{
  "num_hidden_layers": 14,
  "hidden_size": 128,
  "num_attention_heads": 3,
  "num_key_value_heads": 1,
  "head_dim": 32,
  "intermediate_size": 320,
  "vocab_size": 8192,
  "hidden_act": "swiglu",
  "norm": "rmsnorm",
  "norm_place": "pre",
  "norm_eps": 1e-06,
  "positions": "rope",
  "rope_theta": 10000.0,
  "rope_fraction": 0.25,
  "qk_norm": false,
  "attn_scale": 0.177,
  "bias": "qkv",
  "tie_word_embeddings": true,
  "parallel_block": false,
  "init": "uniform",
  "init_std_qkv": 0.0532,
  "init_std_o": 0.0116,
  "init_std_up": 0.0532,
  "init_std_down": 0.00636,
  "init_out_by_depth": true,
  "optimizer": "soap_variant",
  "learning_rate": 0.00516,
  "beta1": 0.95,
  "beta2": 0.99,
  "weight_decay": 0.087,
  "lr_head": 0.00666,
  "max_grad_norm": 0.5,
  "warmup_steps": 200,
  "schedule": "cos",
  "final_lr_fraction": 0.0,
  "batch_tokens": 32768,
  "max_seq_len": 256,
  "doc_mask": false,
  "train_tokens": 148800000,
  "max_steps": 4542,
  "dataset": "wikipedia_en"
}
Each number is 500 + 25 x the weight over its row's rms, rounded and kept within 0 to 999. Layers, rows and columns count from 0. Numbers have three digits each. The size before them is the row's rms in percent of the matrix's.

# layer 11 MLP up, 320x128, rms 0.182, rows 158-319, columns 64-127
101:495514486491494510518484488504477506483493446538511523507516509506497492525502477486505487517512517532466517488533500527560519505470532497481472451465517531493478496522522505460517490502530477
103:509466477530469518496501508519514550487514477514499541536516475493494519450460457484510512517480497453512495494448521517487514492541484507492447523527534467431481510519543478472501498528500504
105:511519508520487529499490555518514524460498477481491503503459499491526494492510523511493495524535510519525457485502476475483505465478480504548524470499498490483514520472470500505474435492467500
100:487511461519506517481564504507482504523513518496487539477491501506486459498515520500515522566497529506500558499496496477451525509468491515528489531534489503522502519482506453511511497515526503
095:537467485527483474530495493484511507509470550571514512490500497473475536486488491489469510458500523488539466527553490467521505497495476519483504468483550543496496552493484479528518479489465499
106:502515546529550493526549513466500511491540533473501454529453460506521512499448475504469459488503531469475508518498490520464509535491490467525489496506447507552486471495511513497480499480514544
104:531510507511514496483487522483484507498465505495552493484528503539487515484544522475500481508476526499550462490510530525496468460538484510487496484484505578506540544520516516549479464518533478
096:516502516472508508421435499524542478533500515470487528497514500530468483525526484497513516516542511481496490530457490516470480461505485516526498541491474493490514486480475501502504499493447543
103:500489502504473507510536550494527501473514519498457545487532509488483508473480479473539510509478538513480503494496499458502505483473467514510531551507511485508490519500536506461500455467589486
100:466510489507480435515473492491482431475470494514465531510489489516524500520435498487481530547455510522486513529526496542519490568490517523507539503490512494473540498523507475502532530503473492
099:503465571503467458452503483516505491540477483533518511505471537488497500507523475467470542461489489486551469507522526505510479503529495499500476545486505494473463505504472517492477527483477511
101:489506519527522481500489476520493465540486505486511524477502497532539536531500464503456521540520466495515500492505523466474518488462490549479465453555517477495492501485486464496501461481466466
100:483507448482463509547515465516507518463477518516496546464520533526523478476513499481488507434462540490487523480481495477483505517481507563491512499503500506516507528498497496528511487538557472
098:524456501516549463543531526488526473498445461518484513514496513519494544467506486527468496529509561507498462538510471538517482555498475480518496511484527494487447508538480498499475484488486464
093:503511487527486499506492479443505546523506464477544458494492477492461514491534507497491477538494488556498497501487525543509505503536534502552499479512522476502479485507524491474508530470489519
101:552505517518475487522506500487507528515521464521486537469498513521533522497472423528502495497518500501512482506474502510527487518505478542477465541532522499507509499476509515532462501483468528
083:479471496483480439521510487482502475504486451450524533522440491496496501501490526453456492523468497448511507506535523504473481476510487534496496470512502525471490507493519537524483535492514539
096:442506533433515511504502519532506561465514535453528529473493505499489501491533565479481482486477533493505525498547566460502508496522499500511498493514543529510509470492500473477431485499496506
100:479522534476511489511518489495495496458498456494482488469496458445512520511547539515509520514545506511522470502494501435498488543516511515534495485500479463528469544508474538502503508505452496
099:497490545497458489472486539485490512481563482480496487524487488493488444514536488538490481496536450465526488507491503481498522493502484493505521552479484496496523481507521484493506506477528496
108:474478487506520524517513483482487497490499480509534540477513481495462520479491522468501496499498489498508485465515457430470502561493512488480515537530480476478476474500465501507459474495500489
105:480502498547494503459523469476538485489546463474538510500521508489450463435507509456509488498491519520497467503486498519467464453480524499536534537491514519504481478496547516549487500488511529
097:524506518512546518497505552525526479491486505502539497504497505542449501461515501467510499534520502537492547527463518520503516522460462527533510503458480498449508561514478487473522479533514511
102:511503499498464510493475480498465535526523497466515517489502510519505522480543501528494520551472511467523468496469476483465474520462504493549514461475464517478484506516513494477501495481498552
107:566484511506482502474524515483512510506479570540488481504449540476479494484499531469549542503504521493441504475477504524466523454500512473481509520481550518491551486497490516534473497492484484
095:505506486489506494526464474515480535470507459486505517492524469421511510464524487495505485501534521454512544468511522465481490483471469421492498533501473571533473480484504511493537479502509521
093:453544495513517510512522520444478537498488512479562546459456486507514492521534511464464459507543490474475474494440476510520533518511507493492534504495515509456483531527539521479506542531482532
097:500478471474533497525480480519514520485498501547496505503499462480526471538459494512518515543508567493488491494483479537511479466471501538522497491521496517489495532496495502531508493461584501
095:484490508492478499502498497474529517501457522475524556502488501500460515528510493483491475530463528493476458482522496503466511539464486506495484492502492520504551518473472476488541488480505511
097:545531532522531508532500526484548472498487506472475532500496494466475534499521510496522496528517543492541531522478499506493529508519479472498561507566473492536509479528486505521488525523489507
097:541548541505493490490454536481480443468504547491497536492482507502554468496520521533461487505485498487504527514495513546511474495493497554516506497474550542546494510480500501517502509488466507
111:495522514484474525494460472524517516508550505461500477483507483500510492525525501517520513520434476499496495440495533509483497538481516483496470541506504500467517522541494549477490510519514532
093:550454525515498511460521503479494517508491506513485537520504486508496513508527506549550508480512505496524494522480470517517496468516506487517525550481507488458443492501504534497525498503485492
097:509506481490496512522505472438485482464502464508508513494516491520510483505491450469547474439525508518511490462483539494486481534493479531482517477495497523482503467494533505478480483483501484
088:512479466450477476522496499529522485508499519487492539506527528511515470559505552518508512474504483479470512479539494509503474527471481493514519534551507474485493486484505446505514458473508509
096:512499497479564511501492509498536515548512519525467483508508495473534492472521534463502471566532478475522485528457433517505466477484555506500459499536484481507537511485504514504481506486471523
106:490489457504528535510502525512518533473521511504487502492474522494490509455487482489526478510497480468522500469511501454508533493485469513532501486509492479500482534478553506535493503483510497
100:495514490533498504518502530558526545493480491495520507507532483497491536494501479508490471496502486531542500543528512513499534488491467499502548491461462531486537491478479481521517534520503499
097:486494524479519518519487540510465498500518496497519504511500472471500502468520502559503470485527499494517528531529507509470471492534530493486493549459510545487523500507496502502497473473502521
102:506529473481453517517482511462492535508464556444510510534517504531501489505511500449476524541496498484577490472495550501490497480489502507503464476513523507479514509504510487530517533514502473
091:479505488511505533491528504512504483544531496482509544531517507481466494499490509507511474491541513529521437504488496495478457515424478479520490530478499481491508511462453510475490509541501515
108:481508467468495511489451467527445555490501493507533508526541523499514488538526510532452502462500491526479518517530509487524504483529496491524490500517533483530527522520479497487482528530528502
111:519506492442536521504490473509509497489450499496530522506514514488459567478494530532493511543442525495497488490513510502545514495466490519509505512504530489507471485491508496528498513546459491
107:491509516479483505460481530504542475467466459535525523512511507493480524450483502480528521496528430495501509526504473532477511473486523517510492470503493489479486499520451443487501527482487469
102:512539480492493479514423472462473506500507513506499484504485549532504484524489511546480533497477506449484510526461545430490491494470507526540449488487476523446504525512443527473527494514494490
092:497499496512486508475502535534494477521539503481467484479505509522510502515511504499500436486465490508482509512497514490513517528473463511493524474479528473497535533487457482496503540472494487
102:515456532486478492493485500530493538543485498553473524507478511536486536518492492479489533472486469514531481505513486487504447520554484518486460464543519495522484499499524503448487471524503517
098:534517454457504534534493515494468560513507482512509511524486515474527489505499501541496486516457521491480510495527547530525510505521522511463506512508499494515469520466517503461522522535510456
096:475515525494480471509506506478514485529534514540534466503495540484505506541460502503500493500493476478485539517499485572561512520535519472464479481480504497531496451520511489451498494458498501
092:493519503487498504504483506526493463496507461464499530497447525501471515537505472504433478501485484497500536506488503451537492501528472535485516516505524537429485504456518457485504492497468464
114:475493499476546527550462500470517471469512479485535502493513482512524517500407521499520517493467477472528518482462501505505476537464523482521535491485464522465511496497512490481472476498493533
097:503496547519507527503543490505492474489467476509552503485443515496505537501526487494496484494507505514542528476485476490519452513479481535504504573515508520480501491506512509497511491482528481
108:488532472517480499566485474505495480602518500516510524502498518474518515476475518514465501499491483487448474478530524496516507514507505502511454517472487494490519474489535494521500499506501538
105:505497461471500495495498491500476465473444485506473497510503493425500476484504496516495505505509439476521566473489490482515557539481472467527500462520514509559488490490488519535510512510522514
096:500509501491466514513486540518543529517490462527509555464472494502511475489493495506493504479502542496501547488503454504491527511485466481503494476514483442460507495506504491481445505535476523
100:523521509529507478501506484541478486529536501466466471450499504501494509495497520468504503501519521511464469506513498491507462470474465454482490526501480482524452501482487502517471490468525486
111:500510551526531511578500488526493491506531501482496481493510510502522510504498526473435511483471485497485512494518463455488470506498483522512503452511468461529446486492484503492476479515453495
103:524578494521508513532532489496487493437506483505548528502531500502557493482489485512499514481513534522443562533516490509471522455527494467481466502493474521507486550509519451519492485495482489
093:468495464518516481505497517529537447490488488502513517484496499470525473453496518497539502512516485473489484471484476519507511496504509453507552538486450528536516510475510541476483530536497467
093:509538451428481553493520506528503513531521539502494502496505492492481484526508481491496469522541564496489458482482501516550484527502509462492475486507495480528507491473500513531504489533514488
097:560409518535514462511504472495488492501483513470518513497488515522519506501469522506487477476466504553512488521492502468481519529499497513516470493515497475496473507510496498482491474519536494
101:480510486525516503516512533519488528479528504515501524456518512506512524474499487496552514552486534532507529503453521502512547490543517518531470504545521526460490495492502530523522526524516489
095:472487546513476502532476524560530500512488498480519511520491508492516516508489515484491526491524459487531497518482478501449468499491508515504497497502491527471475512545490484513492501490496461
095:510522523480511525544524475462472511513547513538519499503502512494499470454534528518513488503516494504506450531502537508495512494519452492491497537517495476537470448491518514521480522551531528
100:520484530527434533505485522501527515475493466525519478522502505531479472507494551531519489500488549520470482514493519512469507526529465457484485476487505500487486470511529447505499532501514508
099:493486469506553510491510505495492498502467490471452483505519520518513517466516536513508476545508493523513552516487540478477497486516497496517459483512478499550540493514437491498537479477562537
099:535498499494483511501499486512536521471511547482509512468477513536461486495505533523507479504507515512547445447489500517484534445488441506516472506498544510503464471539500519525516492521483497
104:491489499463534510527517504486518509542510513505479499492501478516488523527546551517512494444487485526480448534456539511482526493499540497448483514463488487496528530499489513510532528517449477
096:506543544507525502492508471489527522476498482498497497534475540545459491492496486465482527502490546508509455506506502450480490543476530506555504491479524557499525485523486518496476518501506506
098:479499521523556495529480469539499459492461489482487508479505492502467515483475508491484530462486495521505555480529475524508476473480524463478508521522536538500500505482519557568500432521527460
104:497491526548512528535527481452507456525498508493530505504486479516479494496504545497477487490538481497526472503480547527464528501526520493485544512498479500520523463506522511517504512457503533
097:545514511482478501494453485467539514508498515462526520492543499539480535525503479487503475509525480483513485552488493477492528493486482474477466553479555442459506492501509508491528539499509549
094:525526483487486482503506528477493463539490516527516506524470511538504477494500467464534429520509507490532445503554523494503504472514537478504477509485520505526489487486501484453516526431482522
110:486489512505523541505488505498470494517517520416446524478470513517497507500493464457489477481540523512506490490458532512500433506506470510506493465522493531550512532475473480496506503492512484
097:519510562474503478496523541484475491519485441498507495495538512480514516493508503461529489523554513547528488498530535453510512515460502460507484482499505487497469520513488470549482420475489502
104:466524519442499430435497475489487451488457474493509464481538482535473471501503500489496531516516465499506523488516512438463522538485474513524472534512465523501478500504504543492509523488452513
096:505514550478473490520501506495503511518524493515505487495522524491532524505497512526516424520528517510558509502539504514528506472491480474466501510485523504499442507488509514494533485530497491
103:547489487500525520492498535484470517496519507552514553485542532508504511565519525486488487536486481505501503448452496487501531515485432520466479491475516487521512518510519502548488501502505456
100:512516514446468518482525474488463472549521477477518488517513492510497522517541544491492498505470491507532485552487518526560505478491531488489516520473488471523547520507490528476552521489453475
107:475510527453498498481494502476504519516531542525486485498507509547510478495503458517496591489477494498521470487469487514502513513510508501529486480528461510482529474511515473505489498519512496
106:478532522495505448473464489521512526505515504492511506490473528510528541480524513503471494500486514477498505455466502503502473500505516475545489591462481519508493510500485510522530500508507569
101:446481490486487444432544505499464507505499539491504498513475532504460492519519482478495451510488494449512480507484496498423514499483524476503472509514526489536491478482533497480503515509480516
094:516496500501516465485499525498516506516541470551523525512520485506502515507495518503515458493498523470477508470508492468544502504463482505499467521453553502462485555490490493498486487464487518
100:546500476496475548496485515466494499487482503486517509500502514451543538532474510471467515478529522479504467526507524466475497555542517484522505454506532497547504488520533482488494532473501504
111:486481513503509504449488505492471490522519494514492564512472522530512510497470492490477494553469528489505519456504537525504559519499434522483496470552500523532504451460470474503499522474455472
102:484499506504498472503514475526501525524515514484480488502507463517496571493481478506479497520507532487494448515518501503462540476464539496491509537469516546505469501520515492540496530509493463
113:519489494496492520523521504520520506488537521489525550559459484484481490514458511527482467474521489503481524488507490500487520548515518527482496550485544522512525461526533528449510533460543562
099:494512502470507521486488497516516468533498485496514497450492482500487522528491510524509478461470478526462513485508540494537414491476459522512483493479494507524474564473471553568487502498526505
098:497522473479523482500491546538474539492504511479520509510474490472535535473462486483505469502524534507490500462480475496508558505492538513493492497478518509486510522542503548493445520488528493
103:524520530509465517477503506487462478467536474510552494510529449479554504502528528525476507514525436499519471482518485485521545499503468511503512460479471458477487510498505514527506511463482492
103:511563441515472496509522495505511538488484498544494489510522481513465463529519518479542499520473528507494488495471523480508510508445476489528479491516504474521477534488484490491440493446511460
099:500514527484490524525496492532530529496493512506494522501450465489484498469491490484491502485481500548509472504523485495511509507482519558466488498487471453508508502452517485502491457488457499
110:495503541495485499470510469520488516517474551502509518499488514527539532528442549466512455515524476520492516523458486500510476490533480544509522499478543512509501523516512490487486499514519570
087:526494541518489501494524499522481497530502502524503471498496493447524520475536483530531504488500502483486516483531501514500472515536485506530533519448460477526472517503519466497475521501491484
100:476518494508483509529452487467536474484473498516500495474541510471493488532508504510507538485508462540496526477474517501485519489489494455530519498511504468481553517511515478530478526480497575
107:497446493557524518454521472493473515475517459497525500516491493518525489483509481493491504530528537490533488522485517496470483535463505502505454492483513506522484489552546456515506527475476478
098:515485538482497493496481517534521428528462467531496531467460514465503483496479501441490501501518488501505480488506497513533521552433485546507522514552496495477520468534497474552496512509491484
105:497496504507529511513572476511538480496507511541490498550499501515485535465509482509520499514508490514471481442532494496516516527526489512486471523511455481552504498443490505485530520504485513
103:438465500456490511511487527525497510483460501516505499540490484557488514527519479490550490520535504553521546482471500491481485494499491486510511479468506502528528487487490502506531514466496520
102:506478509474442487491414488506502538499514519507514488494486480450464471481540488477520492531497470467509499511526520512474509496546530518491460524471485465485496505481492526462520514543487477
107:458537553511516502505536572496522514496503548484546475486502498505498475507429493507503509500510474499525500481495512512537467501494484508512490498511475524499546518485507496478525485521537472
092:525484473527534514525508461468485473458556535505555477505512484491528495484509503530472513484543536484528449453487442495492537502512484514447496468548520486546487466508503502478535501444453517
102:502504474454468484570483466521475523493510550512522502512532504516507524517484499466527502472476451475499472495559508464483520505503530506496547515503535525480494507464502503476518484493468554
100:467479526501516502542489460497504516548467554505498528503485509512477473520526530526517509508519515503490583514514468497489480479495503468485519550461522507510498517527503524527500513478494542
107:478510494522516491490485508547536514522483503482498472523512450522489465468481517523474470518527528499509505478503497471494503479462510526551497485489477484489468450471507515522536503448531518
101:543450516481461509482486485505489525509512526516540474525480485512491499502483483521499504535525533504503488523509522551499493522487548500481480518514501521463509486479506504477470516555425463
100:458545488515452509502519503483495526511480485487478495462470474498501532548465515501519556529497471507478501548470496492542514461499449527499503507491492472506484499504519516500489491510506518
117:541504518490512481471564472523473483505493507514510458502458502489518459479506498478510544513495461523497515567509496555486505508550476461478523497500491477521504510526518483479510484474496531
107:471493478498523517471491513498493524475529468561527514499507465482485548526490459495501504511522494467502515494506481464463468500485546509465517505435530455472540521510527465539510501506476481
098:515501473537494530503518538490461484505474515507536544516523491487535547495509488488525490510492535515507549463517519500507459508522506465513471541480504506491521521507523522461495500525538504
104:499484482479483536534521432521520489486527456536511491490551486468488507517511513466522475468503543549525535475526497516541516499476491491480469529511518496530481525520513464536507485522531499
102:497465520506540535529509496516522488495514495533489470502515511495482537460471545470477504503486491528539510531505483480496517551519496506493530506500470539489445511524513532484467461520521551
112:522479502520487495537457473482487490524501528461509492480514487572492500555494484479494508498499461465511476496501493501483503454493496512528492446456481516548526487524493489504540537556509505
109:509503494500498484501448532496486508485489521530483537430473467460491489517493498525514482482493489483483510531480524479486500516478484472492523478526508487519492536504498462514485516530510496
088:524564523478513494537448491507513478504491499531508495454488482468535454518503490500541496524506508487479494529487472518499472483483505491519474502512507531503499533549454495488504510480439457
092:545506475514473542473530509482499443547500519521520526453477511517512522554511530501490484441505494496470466511508475474509479535518503523508526528476526463492491505458483447524492500471494543
102:511485499547512518471473477488484492544495488551546510499517508514504479520505487548508504481485464515456499507464530473509471490489537502475431472520499512452485507476517505491521484519465529
097:504515502507512534555483498529531536499489499499494533492479507486503547490517501532494509542499491504517529455494491531519535494508498487502509511510472501541494501460520528532508504471448485
098:464498523511482481500510483497468499533517494501482549516485535493487529514481493459499486508483491512419512476427473461526476497522485481490500522531489517507513484540525520514534474554472489
095:533514498483503499536492494523491467505496557503468526475497504482485499462524527507452494512532532519488526508516511472531510477493514529477503520501482538474453524495504518512472500484509502
101:516533504518486464518492490552508565500514458509498491491517522480512498518457476509484483518488486421488496404505522498481489500490467546515498468498476525477504460512482502508489485496476518
100:483501491523507481499511520497525488488513467477470518489450482459485502441461475537519467495504516537499503502506453530519501554492480470453495491534489489489475510512548510486491495498526483
106:513485497486508509502494475521483503488472585496466491497526545512468501474499513558504507512527514517426507474492507501569486523521492514514532524484432506512429518539513512521452521515515495
104:503529505502492533481560485502479530492464518505480511489469496523509448474545464536527493472501507536514563511492501525495480507484496503460488475513525499502510468501471529520530524539474501
109:445464479560535496511519521456532456493467489497549491494519534510522527459492484535499507530509483520506532504519471546543456532498455478505499519444496481498522501499515535488491470470503487
101:491464521509500465500515459500488517500535460565541464466533480486521458527497514502473467509528523504476480526514474448462523494495507497512508507511472509496453483539505488528481495486520506
100:484536501478494481470507505473570533495528540522514499491498499537499520470488512495465494544459480451515497494526491486486511495471547497495498476535471500501506465554504537504547493519541491
105:511512524522501507528528524474499474522506441542526490481516545501454480551534492537494507506492476534509499467556487498516471512489496465425520473480490496493510446486482510479492495449497548
113:483435507514506443515489517515475463513486470548492498501489523495530503444504507544474487469511507491532496497467469501459520520505480494504524553525504507462506522511562506505524504436498476
093:489488452482469448477491530480516497462535526517459507472493496479491482508475480499504489502496445444483466520506532472518487537500444473497459490500460504522492496452505518513496482505488455
104:482509500482503463483529522528492489512492497513492503508485478435502431514523489478507484498499498504520512455534504501504512483470491491479506485518476437497463511516499523512510518453493503
110:488566519498489503483503515489551492499504505435507481462483504514509516505517505492538461527527500455511490495494481501504504493530484469483472495505501481456534483566489519471467482512478461
098:496483488458502488513501502533526484536515462479551544503487508491506479492481457476511469477533540480481487520550485485496476530491539537485486478500496509486529546504470505477505473497528498
094:445525526470498522496481455531486468519488482489473496527512494499468557479480553496518489504536514481515473488527505530503467514491514539486480467463491505469495538483511502505519552507561536
100:488496500522488485425493495523515491467524461510442454482439516501510489540533493506504466491503505518517551505508484514540515496463475548512491502526490500454533511515514546485515509511508520
097:516506518509483500520478528490522493508487476494489553522503529501479522534531524494508478472491503532520500503548488504537507515495461502523521551490483477532484481515446513526488504468477503
101:507490461450490527518494541479503499510516497506516485512512490528484519521551477465535539490496514493496499509522543533511471519462506499490444524504450478469454528470461501473529487513502525
103:470526475504493527481471490496512509469529491523485531487516520497468511534510489453503510455472462526521497490509518501448505505513505501504494454486548530494476517471559457479549500501497511
103:541469514486470445526508487517504520536520485507509492509499533515440488516446481468501491533490493527519527481470453509507487475495471510490492497480473478525488504518491535514508506514486522
094:481510485501530536508478508469508515491520453506498522503557481502527515487530513529502526461514548456484505497548520464508534527488505477534495473488544486514493473490509507520498513461429464
095:463497502486492513493478475435489491485496510523482516518543521496508499535495512492503483475416463512513510497511481511554535551490484478528533486451517504482488514508514505510491489504513516
098:510491477502507463514510504563522529466481509497498483519499507495520490472470472558488431505511507518485528504490495503500502504463486476498490512519484529531520517484500471469521526524519534
102:498506462518467496533466526481458465529504478475534517512504516537485491558479475489560532473492504469520506529496529472462536489511516502482499486498488495486520526517534524503573483551477528
097:429467483482525489505470495500491503449477486507447526513474522466451496493476477503549501496487489482488498458498495494477493521459519495523493500488536493491528535447486471512485515498497511
104:489516484478556564497535560523526522500501483526513477483516529493481509442495490526523496537492507493489420504502495533484517481509472481502475498534471488500537485475504554488479521507516528
098:511486499481490508457527481518508494503541479483504498496533538497535510509457492522475470508525479505520509465548486478512527451513494492517516538537523525580531554489530500504517467527550484
110:491473514493528523505504470512537534445523500471520507513494496480510487538504486455538499490537505546493525494478460503465506495499473494512513522507491495509504490503507497511520550558515527
095:470502523476473490489476474534492485527518512488543492500472462433499524507461487494526481454494459490487498523500461559502515526466526504484484513434541477497510533449495496546475523517506512
098:512500517515501502488518503532505487502468536452495491517476520471458492536489479470511493495463510535490520516515513495539473514491493504588503473501483555496543487548475487469473521481498474
104:486457498527518492537517475475502517499490493498535475497507440486507509491498518480505514536460491538520516494526495508496500499459470528517465498478474519485502488522496484516501476550504494
087:499516530506482493513478498485502511538466469497493491475499467512502461509502513501508508496511511487522524496517483529487502486501494496496502514524490531524453478595487525509507522500529510
097:456547486503529563513497514482485513490531493488467521487513504499507491521512533516511482514491519515457499524481519475497508443476527492462478470477535505517505464475536520574498455486482489
113:476523512494513524479492469518495490454496508472491483580473498535489538496463523515530457517492520468519476459498498485493539486508505502489498480482543476501533497574502448474449518492512532
097:523454514485478504496501478482515494499513523490533521469527476500461452545473473500498470468544469485535512482498534528486481523524526475461476473483489483507464498519508530535529474530524492
099:527470538467471506451522528502540535453526505519472488501492521494528462509512482446539504517534472478494521518522469520505472543490537515476508517514469512500482527492481485483520498525529505
094:504516526488512495510494507501515521509500460470506505491492547523506487515531498457513509533498506510467501481497510475467491517472487497491505510476473499478500493500518514462528458472524454
099:529559527512488504493513494493462532472550524483532509497463468513540494480473496533517478518525488555506485545510520481544530532449530514521483512491500435508533501498507502526504486479511501
096:485528506482481522511472506458521455479499557512509511477459543501516489462511450467510465443520489484466487496527479507496490501493494515484507521516516536483534495469495544520502508488510520
103:526477485534498531533516486504494529522552496462501490484541477493488478490476534536528452503508495492515477470468478502502524536513522518511453544488481481457453506539503444554491525554480510
102:501488497513523505477495464522456509498527500519460514495519511541470516496497522491468548512470492549499541525492476541496507511453463443486508498542509436506463482471514515482499518535466505
107:487489493522506514541511513506503513513485481526502435481503467480519484494486471506489502491486509536502504504489511512473517446506523474512515511491554477474508522524476501462505539501486504
112:515536514500494491495515498518523512504491504520505481501515444496537509508534486530474493502541481514469487501538540510510474495558451455464508512473491502512483518530497477512452520506479496